config.yaml
n_layer: 10
d_model: 192
n_head: 3
n_kv_head: 3
head_dim: 32
d_mlp: 576
vocab_size: 1102
activation: "gelu"
norm: "layernorm"
norm_place: "pre"
norm_eps: 1e-05
positions: "rope"
rope_base: 10000.0
rope_fraction: 0.5
qk_norm: false
attn_scale: 0.177
bias: "none"
tie_embeddings: false
parallel_block: true
extras: ["capped logits"]
init: "normal"
init_std_qkv: 0.0361
init_std_o: 0.00805
init_std_up: 0.0361
init_std_down: 0.00805
optimizer: "soap_variant"
lr: 0.00579
lr_mult_up: 1.07
beta1: 0.95
beta2: 0.95
lr_head: 0.007
warmup_steps: 200
schedule: "wsd"
decay_fraction: 0.875
decay_shape: "exp"
final_lr_fraction: 0.02
batch_tokens: 65536
seq_len: 1024
doc_mask: true
train_tokens: 208400000
steps: 3180
dataset: "wikipedia_en"
Each number is 200 + 40 x the weight over its row's rms, rounded and kept within 0 to 999. Layers, rows and columns count from 0. The size before them is the row's rms in percent of the matrix's.

# layer 6 MLP up, 576x192, rms 0.132, rows 130-166, columns 96-191
096,225,250,258,229,236,268,244,190,201,169,284,166,164,163,182,259,263,218,206,224,198,173,184,174,225,146,257,156,219,211,181,181,192,273,138,248,194,140,173,232,168,193,167,205,238,181,224,140,202,148,235,178,105,210,237,125,114,187,274,138,122,252,201,194,234,244,208,203,196,219,176,152,239,227,200,219,180,147,220,201,188,175,184,128,143,185,190,236,209,200,246,219,136,211,277,214
097,229,202,130,168,202,222,142,85,215,186,196,221,292,169,226,189,183,184,232,225,137,261,164,175,186,247,142,281,220,142,242,214,222,234,209,190,222,158,207,189,170,170,179,122,251,276,155,283,174,205,179,189,288,189,198,140,171,214,210,133,251,137,212,149,243,222,161,162,219,185,265,162,214,243,210,237,171,191,270,241,229,110,222,187,204,222,201,196,154,284,249,188,182,232,210,140
101,196,157,197,226,261,169,221,210,206,213,316,287,217,186,192,185,178,251,201,190,214,102,184,206,190,207,229,204,215,192,188,241,229,193,265,200,206,136,190,156,221,160,237,214,218,242,233,141,84,179,159,260,201,286,189,237,223,147,161,226,212,197,190,339,166,202,222,224,180,166,228,201,190,194,215,173,218,262,217,231,241,130,180,156,216,225,226,210,194,177,248,225,203,157,149,217
101,183,159,205,181,164,242,208,175,217,243,166,79,232,167,239,240,236,199,211,227,166,193,221,239,202,235,254,219,203,196,240,163,173,280,183,176,200,204,183,223,217,196,206,199,199,236,182,211,194,193,303,269,243,151,213,266,193,232,223,178,235,244,182,209,260,278,151,207,205,209,194,143,228,139,174,211,213,231,212,301,156,202,147,266,145,139,256,145,278,183,229,210,176,120,200,158
094,184,201,183,185,217,206,180,205,194,116,241,116,183,219,174,177,112,231,193,131,255,122,161,225,267,180,225,158,196,254,242,137,218,174,190,161,234,126,187,223,163,110,154,228,204,198,184,158,142,257,203,165,162,269,148,164,176,227,266,239,162,219,200,158,247,278,238,208,280,154,178,228,155,227,155,207,187,213,167,169,287,171,233,193,143,187,239,177,222,231,257,203,135,142,230,207
100,175,219,169,201,175,181,198,217,212,164,218,232,105,235,141,207,176,181,245,119,138,245,213,159,183,143,222,186,141,172,233,223,314,247,132,168,183,216,172,196,211,171,251,160,155,138,201,137,179,213,259,279,193,166,166,233,195,219,199,258,198,161,106,175,193,160,183,138,237,160,215,212,212,148,239,219,245,197,203,215,213,257,261,175,188,187,216,254,155,208,200,137,212,170,285,222
107,220,143,220,202,191,129,255,126,207,139,152,154,230,182,223,179,134,212,200,181,200,260,215,182,182,208,181,188,223,223,212,134,222,207,164,131,146,122,185,209,197,300,176,200,174,172,182,145,240,175,207,261,257,142,171,176,244,215,143,249,227,164,171,137,187,158,267,195,176,187,194,221,178,237,134,178,296,266,269,302,186,239,224,191,200,159,206,256,256,151,243,178,163,181,211,169
101,233,201,204,215,160,127,181,249,198,216,191,186,268,245,203,199,168,189,223,171,201,258,192,217,199,257,238,150,219,208,175,197,204,172,183,236,86,269,159,106,280,292,156,220,199,170,253,200,167,271,146,201,201,204,244,224,155,232,146,151,218,140,233,146,207,227,237,178,205,196,193,200,182,145,117,279,202,142,202,228,268,154,243,165,191,210,218,211,167,150,161,158,247,148,189,229
099,185,171,217,128,204,217,243,193,156,161,210,216,184,226,177,208,253,218,192,190,241,263,230,239,236,180,145,175,217,136,119,226,128,274,233,148,137,174,179,160,140,174,166,215,188,125,211,205,204,160,203,250,260,145,234,260,216,254,192,254,220,227,194,200,227,178,153,172,173,236,196,239,185,140,228,225,188,196,226,162,167,133,126,208,233,251,155,213,190,143,178,160,184,229,152,269
108,154,188,176,162,249,152,115,228,315,183,163,184,185,146,202,170,153,179,259,205,165,197,179,163,194,149,181,166,178,137,253,185,197,266,162,221,197,239,215,173,216,241,224,241,213,233,161,219,163,158,177,234,154,118,186,207,249,103,183,185,223,235,209,200,216,200,127,203,152,239,119,143,157,238,180,246,231,201,141,233,159,196,187,195,266,183,216,232,249,239,209,182,208,273,182,235
100,248,260,287,165,161,236,227,177,192,239,269,149,276,138,199,208,204,163,214,226,169,215,277,164,256,239,136,196,210,192,183,154,241,241,170,227,240,220,223,179,155,149,211,188,181,186,230,194,201,194,201,237,202,196,244,251,230,181,189,254,178,242,223,173,228,194,188,129,188,205,173,211,277,199,218,132,173,175,210,166,164,293,149,205,191,183,175,250,211,165,251,226,188,256,221,224
097,234,188,149,228,198,167,204,168,180,264,201,254,244,308,115,245,231,133,165,262,268,150,195,155,213,212,196,151,202,158,165,170,199,197,170,242,207,224,179,210,235,149,136,197,153,184,202,230,298,204,238,241,160,154,229,143,116,210,130,172,164,275,172,185,215,249,151,145,160,197,155,163,229,161,186,211,196,155,188,212,233,248,182,219,239,221,166,166,249,153,136,302,189,227,161,135
096,211,207,215,168,209,153,188,177,206,189,166,174,163,189,150,170,167,184,118,138,242,290,277,197,229,181,242,184,215,212,239,303,239,130,154,131,174,176,205,236,168,240,228,155,154,244,191,187,195,279,165,223,155,263,252,233,236,194,220,189,193,223,191,211,176,239,150,191,225,149,225,168,192,156,164,180,153,200,252,239,221,230,205,279,224,221,213,219,214,197,205,261,99,240,237,164
097,180,242,182,233,206,210,252,147,207,225,203,243,209,183,268,266,208,286,232,271,185,215,193,206,193,159,178,134,149,210,245,170,266,205,256,166,143,205,190,191,252,215,229,197,166,173,236,182,305,252,222,244,205,219,169,119,188,217,153,167,199,203,219,138,185,206,203,245,169,158,195,173,204,241,192,218,183,191,197,157,267,177,210,194,284,166,247,165,194,162,230,176,231,154,144,118
100,184,195,92,227,166,265,255,245,270,132,205,181,216,229,164,234,237,229,188,256,176,183,187,174,213,173,205,181,229,129,184,209,212,147,164,236,216,181,186,168,179,190,172,218,173,123,235,203,158,203,209,149,194,261,235,263,214,225,167,141,277,224,248,236,134,132,95,237,239,242,213,238,167,216,204,218,170,175,165,147,193,245,263,270,196,250,156,232,57,158,155,193,224,225,222,181
106,160,200,193,202,180,196,203,205,247,166,187,191,102,245,151,206,213,190,158,238,208,191,200,169,160,189,194,270,193,234,129,226,253,252,238,237,191,276,178,192,258,157,170,193,203,206,220,156,216,287,186,214,180,152,189,254,170,163,240,213,220,245,124,275,201,232,150,242,217,149,240,177,209,224,226,204,151,247,169,219,236,158,236,91,265,256,211,224,223,219,197,215,251,220,176,215
098,151,183,288,144,220,180,188,154,240,223,194,222,191,219,182,298,193,274,211,200,247,256,189,207,151,205,158,203,170,222,221,205,218,282,177,172,193,203,183,195,130,154,186,271,221,317,231,300,323,183,209,153,181,182,242,217,177,230,193,203,226,234,203,151,231,207,230,186,171,181,223,188,177,163,205,135,177,177,234,218,225,135,233,226,231,222,188,262,253,180,196,192,270,124,187,192
099,184,177,189,281,204,213,154,243,203,126,290,183,117,252,263,131,254,225,188,205,147,217,170,223,233,244,226,167,200,221,121,172,222,134,198,217,236,183,232,152,239,222,229,207,139,214,223,216,235,234,191,215,250,170,233,194,191,225,170,187,218,232,232,197,247,200,176,215,168,242,310,194,170,283,207,113,159,199,217,153,177,253,173,156,241,194,163,196,185,147,159,170,180,210,189,283
093,176,146,231,218,194,249,196,185,215,210,205,183,146,136,171,191,258,189,220,193,180,204,157,239,208,218,150,196,195,206,237,201,165,180,259,156,200,142,130,190,245,186,199,191,242,180,188,175,181,223,293,265,243,181,185,197,151,203,174,170,202,239,235,229,176,214,271,254,133,181,190,168,244,136,248,193,227,253,111,168,208,250,250,210,223,134,257,194,178,251,178,165,153,202,215,150
092,228,160,177,138,222,193,240,120,213,208,254,193,181,236,115,178,194,175,194,230,232,229,146,214,270,129,222,258,233,265,223,241,240,171,147,186,244,208,267,217,222,221,163,222,191,214,233,254,176,196,134,170,235,220,206,235,182,261,130,280,166,109,175,155,166,295,276,215,186,233,143,194,219,278,241,174,214,174,220,201,170,205,191,167,150,287,177,189,224,178,282,197,210,217,198,168
100,199,238,196,244,211,249,220,216,156,175,129,199,203,224,178,159,129,258,248,243,161,262,166,202,256,229,235,149,245,194,170,142,267,218,182,192,172,179,225,141,182,149,175,229,235,187,171,212,187,196,226,239,234,219,166,125,190,216,173,181,208,168,230,189,150,290,148,200,192,125,246,220,173,218,257,164,200,179,203,197,156,110,201,228,218,205,167,251,239,191,221,242,207,194,159,185
099,180,181,207,159,295,151,192,153,189,217,158,158,191,232,173,190,198,203,225,114,218,201,240,211,151,190,277,275,255,212,129,233,203,245,255,172,240,149,245,204,229,180,231,186,180,179,145,203,208,193,185,176,135,146,207,103,118,210,166,180,208,301,89,236,182,219,260,184,206,203,174,227,216,211,181,228,185,224,174,282,255,169,178,248,202,186,168,189,276,241,256,178,142,234,189,215
092,210,242,254,180,220,151,229,226,172,200,230,182,227,193,236,191,228,127,187,220,214,214,257,175,207,195,227,174,235,203,205,161,211,111,234,239,197,156,170,149,145,182,153,84,235,181,215,202,183,243,126,202,227,188,274,236,244,221,124,211,195,187,143,220,265,269,265,191,197,288,299,209,211,203,133,190,135,225,135,228,228,159,187,261,220,104,231,192,225,175,184,119,148,155,197,214
092,203,280,135,248,238,145,251,222,212,202,235,221,219,240,259,218,222,207,179,197,174,155,213,201,191,238,174,235,131,208,219,191,206,141,204,215,204,261,180,166,172,221,176,211,140,156,147,169,221,183,241,307,209,233,170,157,227,216,175,216,230,228,164,203,231,205,113,262,224,248,239,247,145,225,235,212,198,145,282,168,175,156,125,239,219,233,252,188,209,197,241,203,217,211,113,186
101,181,184,110,177,178,215,216,198,295,201,268,267,216,192,130,215,206,272,188,227,250,157,174,213,131,222,203,137,182,237,185,267,207,169,239,204,170,211,206,197,202,196,246,220,167,209,174,218,257,244,186,293,198,165,200,180,267,220,183,194,200,308,211,196,177,237,199,156,181,184,185,151,232,199,212,235,190,163,247,153,250,233,247,195,262,213,95,233,144,176,141,252,215,206,216,243
102,184,238,151,215,217,208,163,139,190,257,222,175,231,166,212,185,169,185,253,201,188,258,219,226,164,247,156,299,150,221,218,251,156,175,188,201,234,181,184,172,209,165,245,184,215,203,242,225,273,92,201,228,218,213,223,180,156,232,225,192,242,181,135,247,209,257,187,219,229,210,210,191,164,272,141,215,232,178,131,121,236,193,139,139,196,210,207,278,156,170,235,205,190,117,172,273
098,235,127,147,183,161,206,294,212,204,169,231,178,235,137,186,262,197,231,238,245,236,230,235,138,205,260,298,214,96,186,167,258,151,244,237,224,197,207,179,142,105,159,241,155,221,187,208,247,222,161,151,204,259,236,154,165,149,283,166,189,220,138,189,168,232,198,142,218,221,157,121,205,198,189,219,174,182,184,187,192,199,251,224,165,219,256,256,260,265,270,190,238,250,210,213,192
100,267,245,182,177,195,201,242,225,136,212,221,127,181,193,158,173,228,211,198,209,254,186,195,252,209,208,262,265,206,238,222,192,229,201,192,253,153,173,283,128,252,173,175,216,184,199,175,222,175,212,167,290,269,141,232,155,147,175,229,249,219,215,224,204,220,235,185,249,195,187,181,239,225,166,187,252,256,202,245,155,88,108,216,194,249,226,306,197,224,183,239,201,183,199,162,263
093,174,236,183,278,263,188,216,135,248,247,147,152,186,222,165,280,175,212,194,265,177,216,169,200,248,195,256,251,195,223,243,151,279,146,175,298,137,209,173,128,180,260,194,219,264,134,276,236,222,98,169,222,271,189,147,157,173,196,219,245,245,173,219,192,149,200,216,188,241,140,262,180,173,214,168,180,200,156,170,197,213,208,236,207,159,256,218,170,206,169,230,160,204,203,111,253
097,208,185,174,215,245,195,227,238,233,125,219,162,194,201,274,124,235,256,281,231,155,115,157,212,208,236,165,180,289,238,169,177,270,210,239,209,123,159,146,233,207,166,158,190,261,188,198,229,136,213,207,207,216,175,175,227,212,214,135,205,197,256,221,197,156,196,225,207,174,187,216,242,261,199,153,264,224,134,114,286,196,227,177,216,235,248,166,237,171,204,249,172,319,204,160,166
102,204,228,158,255,133,253,136,208,215,151,153,205,74,231,181,207,188,159,242,198,217,250,187,157,176,235,220,242,205,182,132,166,188,211,183,240,109,194,259,180,278,298,200,173,243,166,175,198,237,186,164,220,206,212,131,218,168,201,189,260,182,153,246,223,195,193,240,192,191,187,105,169,225,203,190,192,182,221,176,246,186,225,220,227,152,258,208,231,204,105,179,164,187,231,182,231
099,223,179,152,260,163,138,133,147,145,196,197,206,268,239,251,231,246,168,203,221,228,239,168,211,224,240,167,208,173,204,250,247,188,192,267,242,206,236,201,180,241,210,265,263,268,233,256,186,156,175,212,260,161,182,132,226,180,236,220,171,153,158,242,200,164,216,153,161,246,219,238,167,183,174,209,207,156,204,228,232,166,171,119,187,197,169,242,193,229,224,166,135,264,124,247,163
108,209,178,213,244,186,216,148,170,228,203,262,173,234,205,230,217,183,137,245,212,143,165,231,221,220,213,144,205,244,184,182,189,244,230,163,214,209,122,130,189,204,150,157,301,149,231,159,190,245,250,235,211,156,214,177,130,187,221,159,190,127,240,253,274,225,193,170,221,222,174,217,221,238,219,177,235,157,231,161,181,196,199,176,206,250,240,226,163,229,225,203,182,247,161,192,223
105,169,199,213,158,198,80,246,221,204,236,156,177,190,162,183,176,232,133,172,206,148,236,195,212,153,148,232,242,164,215,237,246,258,191,215,195,151,255,228,165,171,193,168,198,141,148,228,268,265,186,118,198,258,118,164,186,234,137,216,188,220,198,211,192,206,191,128,242,124,278,251,154,211,213,182,309,177,255,195,191,240,140,218,116,181,210,244,190,173,183,224,228,227,234,226,195
108,202,178,124,164,199,277,208,211,306,192,234,179,197,222,211,149,246,186,200,209,210,246,186,182,166,209,172,173,126,165,242,195,209,251,141,205,170,232,181,159,134,220,214,215,218,182,186,164,159,103,185,263,241,199,93,147,189,213,187,173,205,222,169,192,249,157,215,201,227,210,173,172,200,244,121,143,183,143,206,253,204,205,170,214,196,170,272,234,162,156,221,230,244,307,174,192
100,157,100,224,223,251,207,285,195,250,212,196,215,211,218,148,166,214,172,202,216,241,149,119,197,84,164,185,207,159,196,198,218,218,196,195,181,170,169,164,234,172,278,175,239,162,173,214,121,231,246,215,188,316,192,252,219,181,155,196,209,240,120,245,211,216,172,219,195,188,242,242,203,212,183,177,190,224,200,230,184,207,133,222,222,246,279,193,162,160,237,266,140,217,258,187,260
099,155,273,204,230,218,185,202,229,219,245,275,154,216,216,255,222,191,205,180,213,279,210,251,151,199,167,178,212,256,166,161,212,185,151,146,225,211,126,286,154,213,193,166,243,236,163,270,236,211,151,232,258,260,142,204,241,240,154,101,159,205,143,213,229,291,181,189,169,202,234,235,235,154,207,200,200,205,107,244,154,153,249,159,199,183,270,220,192,242,157,206,204,171,192,238,213
# layer 6 MLP down (transposed), 576x192, rms 0.125, rows 130-165, columns 96-191
094,222,207,204,179,173,149,185,209,185,290,187,230,243,214,254,169,148,206,238,165,213,193,218,219,129,300,179,188,236,150,201,106,229,189,227,182,140,246,217,177,215,226,159,186,187,274,213,215,219,232,179,235,214,159,258,210,124,239,165,190,226,114,261,207,232,157,297,174,193,170,149,241,169,231,183,226,218,227,251,234,181,217,276,279,202,154,222,199,196,184,163,147,206,167,221,214
096,268,258,256,167,170,226,149,164,180,78,250,144,208,244,186,184,194,198,217,165,211,229,191,170,184,184,212,138,171,140,187,205,191,169,191,238,215,147,209,239,155,216,152,163,148,233,211,215,229,160,202,218,199,128,212,245,189,214,256,185,128,142,228,241,230,207,205,200,193,214,181,255,214,226,276,234,212,230,143,95,189,237,203,244,202,212,171,227,282,235,180,227,193,186,260,154
111,166,233,178,278,190,208,179,167,216,198,146,203,165,192,260,194,194,205,121,172,112,217,256,154,215,207,199,237,176,176,167,215,151,191,176,279,220,156,198,166,160,140,242,215,157,177,228,300,221,279,236,215,170,189,221,204,221,307,248,240,242,173,195,242,126,248,177,162,143,200,201,225,129,191,190,164,195,184,154,232,227,179,192,163,260,179,188,254,203,184,207,166,136,207,111,182
100,238,94,251,228,224,203,236,204,178,239,126,226,223,179,146,189,211,192,142,199,215,200,149,232,264,254,132,185,222,177,216,220,232,156,174,143,197,236,217,186,228,263,222,220,194,167,212,151,261,185,243,262,231,197,203,221,154,230,143,205,239,145,211,162,133,130,212,209,223,186,213,209,248,199,160,185,311,181,245,189,156,140,166,203,217,221,250,191,194,220,167,174,194,191,259,220
099,193,104,251,249,231,181,210,216,158,215,216,226,226,221,197,228,156,181,191,239,197,237,228,168,231,214,169,191,224,201,190,208,206,311,261,142,180,143,208,175,194,192,145,226,187,211,230,186,206,178,217,250,274,197,256,220,279,259,256,193,267,213,223,212,251,205,203,226,225,173,208,261,259,170,175,198,118,247,247,224,214,230,185,197,263,179,204,208,153,173,219,190,212,204,184,268
098,192,166,205,144,242,164,189,194,123,183,129,231,213,178,149,134,246,276,190,124,231,147,237,242,138,174,142,207,185,144,225,245,209,139,162,167,207,227,208,187,147,240,117,189,185,254,164,199,254,188,170,202,186,167,238,227,182,163,238,219,168,249,154,250,145,240,206,182,128,180,149,201,159,182,156,221,131,160,200,165,202,205,193,214,234,162,206,173,206,238,210,238,148,252,154,223
104,141,238,234,196,173,211,168,172,179,158,162,163,173,223,204,185,253,175,255,169,240,164,180,188,107,263,202,219,170,189,152,192,173,262,167,171,200,191,167,210,212,153,187,242,150,242,211,249,143,198,281,204,231,272,225,267,223,192,198,150,216,218,216,273,205,254,203,207,198,216,231,157,235,185,152,220,150,208,161,159,109,233,199,278,235,182,152,214,191,231,163,175,190,218,155,245
103,201,175,163,159,201,298,202,158,130,264,133,237,165,170,235,236,200,126,186,204,170,175,212,286,232,157,149,200,171,195,227,236,233,190,179,142,236,195,159,235,160,205,212,151,221,226,88,235,173,168,172,268,244,123,88,275,186,183,202,218,192,117,192,182,203,157,221,208,237,162,172,132,159,177,189,177,179,226,237,214,93,191,189,207,215,229,218,199,235,184,200,217,207,202,251,183
097,267,254,218,211,171,180,219,245,271,231,217,188,212,207,265,196,161,296,178,204,228,233,190,213,166,137,171,208,230,184,149,174,205,297,189,205,165,237,172,245,198,182,219,127,204,199,155,184,236,226,244,221,115,150,189,220,186,174,192,125,221,185,178,155,239,248,226,170,231,166,172,191,193,213,144,195,212,173,282,231,131,133,216,193,200,108,205,118,174,182,193,166,232,173,161,139
112,290,140,155,165,268,205,225,271,221,269,118,190,217,190,125,215,157,111,190,231,180,195,202,210,175,196,197,255,211,181,179,257,168,220,152,226,228,209,163,234,154,167,213,245,215,233,267,208,195,177,153,178,222,144,237,224,180,204,195,173,201,232,211,182,226,182,239,150,125,227,193,208,193,205,194,217,299,172,184,210,128,193,174,231,154,213,203,246,136,206,135,146,135,252,199,255
101,227,256,204,148,214,227,229,175,240,166,209,166,174,234,158,221,267,200,145,175,234,243,213,182,208,190,159,175,152,196,215,238,154,262,228,136,206,203,125,201,209,99,278,215,216,249,180,187,184,205,147,304,213,199,198,168,207,150,234,221,164,202,207,200,288,204,263,153,221,210,251,228,229,197,157,149,143,209,233,283,244,164,217,247,232,138,253,159,184,205,194,210,209,169,179,185
086,204,221,309,192,216,299,270,256,161,188,175,146,205,82,212,159,194,223,183,201,196,176,225,241,254,253,220,223,171,243,223,180,128,192,251,138,221,216,232,176,186,194,279,202,201,209,122,173,236,220,179,162,206,203,167,227,203,234,221,172,247,104,219,171,227,172,243,177,224,232,235,123,217,270,230,166,226,167,160,231,234,158,148,189,181,162,161,164,183,214,241,77,200,174,147,228
091,166,155,163,177,188,200,184,231,149,200,214,205,196,173,226,244,232,167,207,227,171,234,264,239,309,175,196,236,212,71,202,171,197,287,253,194,246,247,250,166,169,226,249,182,207,179,273,242,270,270,337,234,207,244,150,170,148,214,128,158,188,251,223,221,210,163,161,126,242,221,263,254,253,192,174,186,226,128,237,211,246,147,208,219,178,168,158,208,199,166,197,129,153,169,162,179
108,188,190,216,262,203,196,124,205,233,162,138,156,219,220,227,271,150,250,138,170,208,271,151,169,238,198,216,204,214,249,204,285,149,151,254,179,234,238,213,197,199,227,235,126,163,156,183,193,191,245,195,240,245,259,174,214,192,240,229,207,176,194,256,165,206,194,196,226,188,212,144,276,139,173,222,223,146,151,220,264,186,227,135,178,247,241,193,262,166,206,198,222,209,214,163,237
102,240,131,220,176,180,209,139,174,150,212,192,242,218,209,190,199,205,198,216,164,169,207,205,235,199,179,157,206,170,116,231,218,177,282,221,251,148,155,216,160,193,194,202,159,154,198,142,221,138,201,166,148,175,228,168,195,216,200,213,225,201,106,276,253,221,219,208,253,178,193,153,186,222,235,261,194,209,204,212,201,135,155,182,204,304,262,174,264,210,212,164,247,184,202,178,246
107,195,157,187,134,180,169,180,214,186,138,125,205,161,237,205,204,165,180,170,187,176,160,280,201,189,230,253,208,254,198,194,248,231,145,175,133,144,160,190,209,230,213,305,243,215,194,221,176,172,249,209,185,197,141,135,116,263,192,226,249,190,227,96,215,180,150,257,186,250,180,171,200,138,238,289,206,144,269,238,225,179,238,173,211,174,197,218,205,160,184,228,221,155,229,251,221
095,228,184,141,146,222,219,187,193,185,231,176,154,200,235,172,144,151,164,185,129,199,181,166,246,269,169,229,250,255,249,117,231,188,162,205,213,209,211,181,174,197,215,194,149,116,131,166,145,168,222,214,216,171,173,173,174,297,140,158,169,262,150,208,201,248,237,190,172,168,253,194,221,256,149,233,238,205,214,157,205,201,176,197,147,228,237,133,171,191,174,209,100,217,217,228,75
097,189,189,173,143,177,167,200,167,106,132,227,251,195,165,257,266,193,202,222,254,268,203,220,148,177,184,117,181,259,138,208,167,214,291,200,240,132,205,170,231,173,250,225,173,276,185,206,168,206,220,211,177,198,82,184,215,213,222,203,139,185,195,252,138,119,231,199,166,173,232,192,228,215,232,171,201,287,196,210,208,285,144,244,176,195,216,161,256,179,219,221,186,182,275,222,207
099,201,255,210,216,171,123,239,179,184,212,175,260,190,236,252,188,128,214,242,217,226,185,238,200,163,262,259,164,248,209,132,277,268,259,161,184,202,247,202,139,202,250,224,199,216,212,217,216,240,132,206,218,144,241,256,265,199,289,180,235,168,250,193,102,290,174,204,209,189,219,246,248,177,204,160,200,129,148,212,198,181,178,178,187,187,232,183,182,203,292,157,207,210,175,203,150
093,198,203,159,246,253,207,264,237,197,161,184,226,212,231,177,125,194,225,129,204,164,194,167,191,165,210,199,185,175,160,234,119,136,232,239,215,120,208,184,258,183,199,188,178,168,238,171,210,165,221,151,249,151,155,121,223,178,227,179,130,174,266,164,243,200,136,143,116,210,116,133,239,195,95,213,211,247,177,149,173,195,135,240,244,210,106,199,203,198,160,166,226,151,183,212,212
097,273,187,267,205,261,136,227,245,251,144,215,216,153,258,242,186,205,195,181,242,287,210,215,138,183,196,211,210,249,258,238,229,212,250,181,215,263,249,211,241,186,252,208,114,213,197,285,209,157,149,147,138,183,196,193,204,187,217,240,263,120,195,111,168,271,173,244,250,151,265,170,241,208,162,192,257,179,249,237,214,204,280,211,215,97,207,173,200,182,165,142,202,207,159,286,236
101,243,215,195,336,199,178,169,245,131,173,234,175,256,216,212,197,154,174,225,190,212,169,191,173,228,199,194,283,127,234,161,209,256,119,156,220,157,144,193,188,127,220,187,167,221,135,213,220,177,163,208,244,179,206,176,190,200,231,232,171,189,241,167,199,232,273,203,236,255,126,195,220,219,233,248,168,250,121,180,163,165,241,218,133,266,247,242,214,208,185,221,174,226,321,193,122
094,162,289,166,220,239,216,239,153,180,251,177,147,126,209,209,190,254,264,195,187,171,183,201,201,233,229,158,141,236,169,172,221,176,193,210,229,228,204,191,161,187,247,197,207,225,133,211,186,226,158,241,227,151,274,161,197,241,155,216,249,116,219,201,180,297,155,187,141,200,173,201,198,242,210,101,190,277,222,215,249,181,170,180,217,184,150,196,218,227,191,219,285,217,242,212,195
094,212,181,262,206,155,195,192,137,181,188,212,158,207,198,205,182,132,223,266,178,206,218,213,311,250,242,168,113,195,214,170,220,179,109,189,237,215,152,214,216,181,218,184,188,242,204,175,213,210,105,168,187,176,257,286,234,228,238,231,221,226,227,155,177,156,196,294,200,202,186,149,160,219,162,138,206,193,230,148,200,173,226,183,192,210,164,203,162,254,217,214,207,204,192,212,74
100,215,221,152,214,189,240,207,181,191,120,191,260,109,165,213,251,201,190,239,243,196,137,149,274,173,196,179,182,136,189,273,184,218,196,197,183,220,267,157,180,264,159,182,260,166,220,153,237,219,260,174,176,203,267,191,248,223,259,268,203,208,188,192,217,189,305,229,144,275,239,215,179,191,175,173,167,245,223,177,201,154,229,277,180,207,203,148,112,216,275,219,149,242,226,176,193
100,248,187,218,232,217,222,246,197,155,286,221,168,123,260,236,164,153,208,208,266,209,227,134,204,199,206,217,192,248,162,148,197,268,201,270,218,170,187,205,215,196,210,194,197,236,207,180,229,258,167,238,240,286,166,213,177,226,230,212,206,196,166,250,184,96,172,161,181,231,205,174,144,188,231,257,121,133,182,197,128,182,250,211,170,208,160,279,175,224,194,151,154,231,150,189,189
104,184,239,207,185,271,222,201,223,206,201,195,178,256,203,106,241,165,233,227,169,224,227,216,188,199,170,174,189,253,159,230,200,257,136,255,223,217,151,220,228,172,158,251,251,265,193,195,81,177,174,195,216,197,181,253,220,152,209,216,167,174,241,228,164,204,161,253,182,202,213,221,281,236,235,192,195,231,208,150,266,206,181,112,157,152,279,172,157,160,263,233,99,180,246,192,205
098,191,145,198,196,220,290,196,165,184,192,159,239,203,224,201,227,251,191,173,231,133,168,176,139,186,262,219,222,179,246,167,158,162,256,200,194,234,157,186,194,121,221,213,269,241,215,159,110,241,203,150,211,180,186,91,109,219,238,231,179,211,215,141,176,190,202,144,153,237,218,138,135,260,162,167,211,204,180,266,234,229,260,87,195,230,225,192,174,172,216,129,192,142,265,200,180
091,198,163,171,180,155,206,244,241,237,179,224,250,198,135,172,184,182,286,170,196,184,145,200,242,238,129,180,157,234,149,176,203,252,242,198,182,149,202,166,258,221,134,250,167,146,221,180,193,226,238,215,210,206,157,167,194,176,189,215,225,193,276,233,149,184,171,233,239,199,236,135,198,214,170,209,176,249,141,273,197,196,123,188,232,226,179,138,205,131,250,213,196,252,202,151,132
101,136,230,191,193,206,181,285,223,178,225,279,307,227,198,158,166,242,169,235,235,162,242,226,235,234,183,316,216,235,205,122,189,158,198,164,215,229,161,158,197,210,249,171,128,211,174,250,156,202,222,198,268,156,233,181,215,148,214,218,191,152,196,194,173,138,278,185,225,212,177,167,150,187,211,249,187,130,204,188,118,249,242,148,224,217,143,222,177,222,140,214,222,247,195,237,273
107,213,170,159,234,255,277,163,273,257,274,194,165,206,201,174,213,181,176,195,174,198,194,158,209,155,218,163,258,165,218,189,189,252,274,256,189,260,178,185,218,244,237,287,207,196,248,213,234,221,161,175,200,287,153,186,197,244,202,233,124,228,189,180,182,147,188,190,226,151,193,222,213,211,165,209,156,203,212,223,145,165,222,187,183,215,243,299,210,199,210,196,203,218,203,252,292
100,196,230,223,95,159,234,195,228,243,213,149,190,198,183,214,189,165,225,195,253,156,267,151,196,199,191,271,156,220,231,260,184,206,143,168,205,238,265,238,232,167,165,185,134,159,163,215,203,206,198,158,247,215,268,212,207,257,222,253,227,250,202,153,183,154,173,198,192,222,177,188,153,207,172,205,179,167,196,195,153,136,91,228,179,184,163,180,181,191,147,134,280,166,196,234,142
121,177,288,166,240,219,217,196,289,217,188,163,187,152,126,164,171,232,209,264,204,226,180,245,293,194,184,165,242,213,251,225,206,238,265,219,180,190,193,143,80,186,226,216,172,145,239,227,173,179,150,277,148,226,121,127,158,184,172,173,228,179,182,222,233,139,171,211,166,219,158,177,163,158,188,206,160,217,195,177,211,152,281,159,112,177,167,274,316,165,243,260,242,240,207,126,250
099,211,184,251,193,198,214,171,221,183,211,187,190,226,207,194,207,247,190,155,177,158,182,192,152,173,245,218,243,173,188,177,200,150,235,242,186,238,193,229,211,168,249,195,199,201,213,307,246,192,135,208,227,126,232,188,184,150,208,142,166,235,226,217,148,205,198,215,195,205,133,212,239,194,161,235,205,231,286,127,122,225,221,247,135,233,192,127,108,214,277,210,172,170,204,174,170
104,221,222,194,193,201,128,181,242,243,166,215,220,225,142,270,144,255,177,172,203,243,244,184,239,196,171,138,204,188,232,200,279,210,180,201,190,236,187,116,236,218,214,316,180,252,263,232,147,213,152,191,186,213,230,248,176,192,263,206,153,266,202,220,246,132,275,211,156,174,207,273,285,173,256,280,204,246,269,233,204,211,189,233,149,210,227,231,204,277,149,232,178,249,188,217,182
108,155,170,188,219,235,197,245,191,250,212,193,185,196,201,240,235,205,230,167,216,219,232,220,244,198,281,217,223,252,249,213,199,210,212,230,170,225,266,188,240,263,169,182,247,168,209,231,296,177,200,188,222,224,241,141,199,218,223,185,165,203,245,169,277,266,269,255,138,232,237,211,236,200,221,239,237,126,218,177,226,253,105,198,261,253,156,207,186,152,210,192,176,180,171,123,273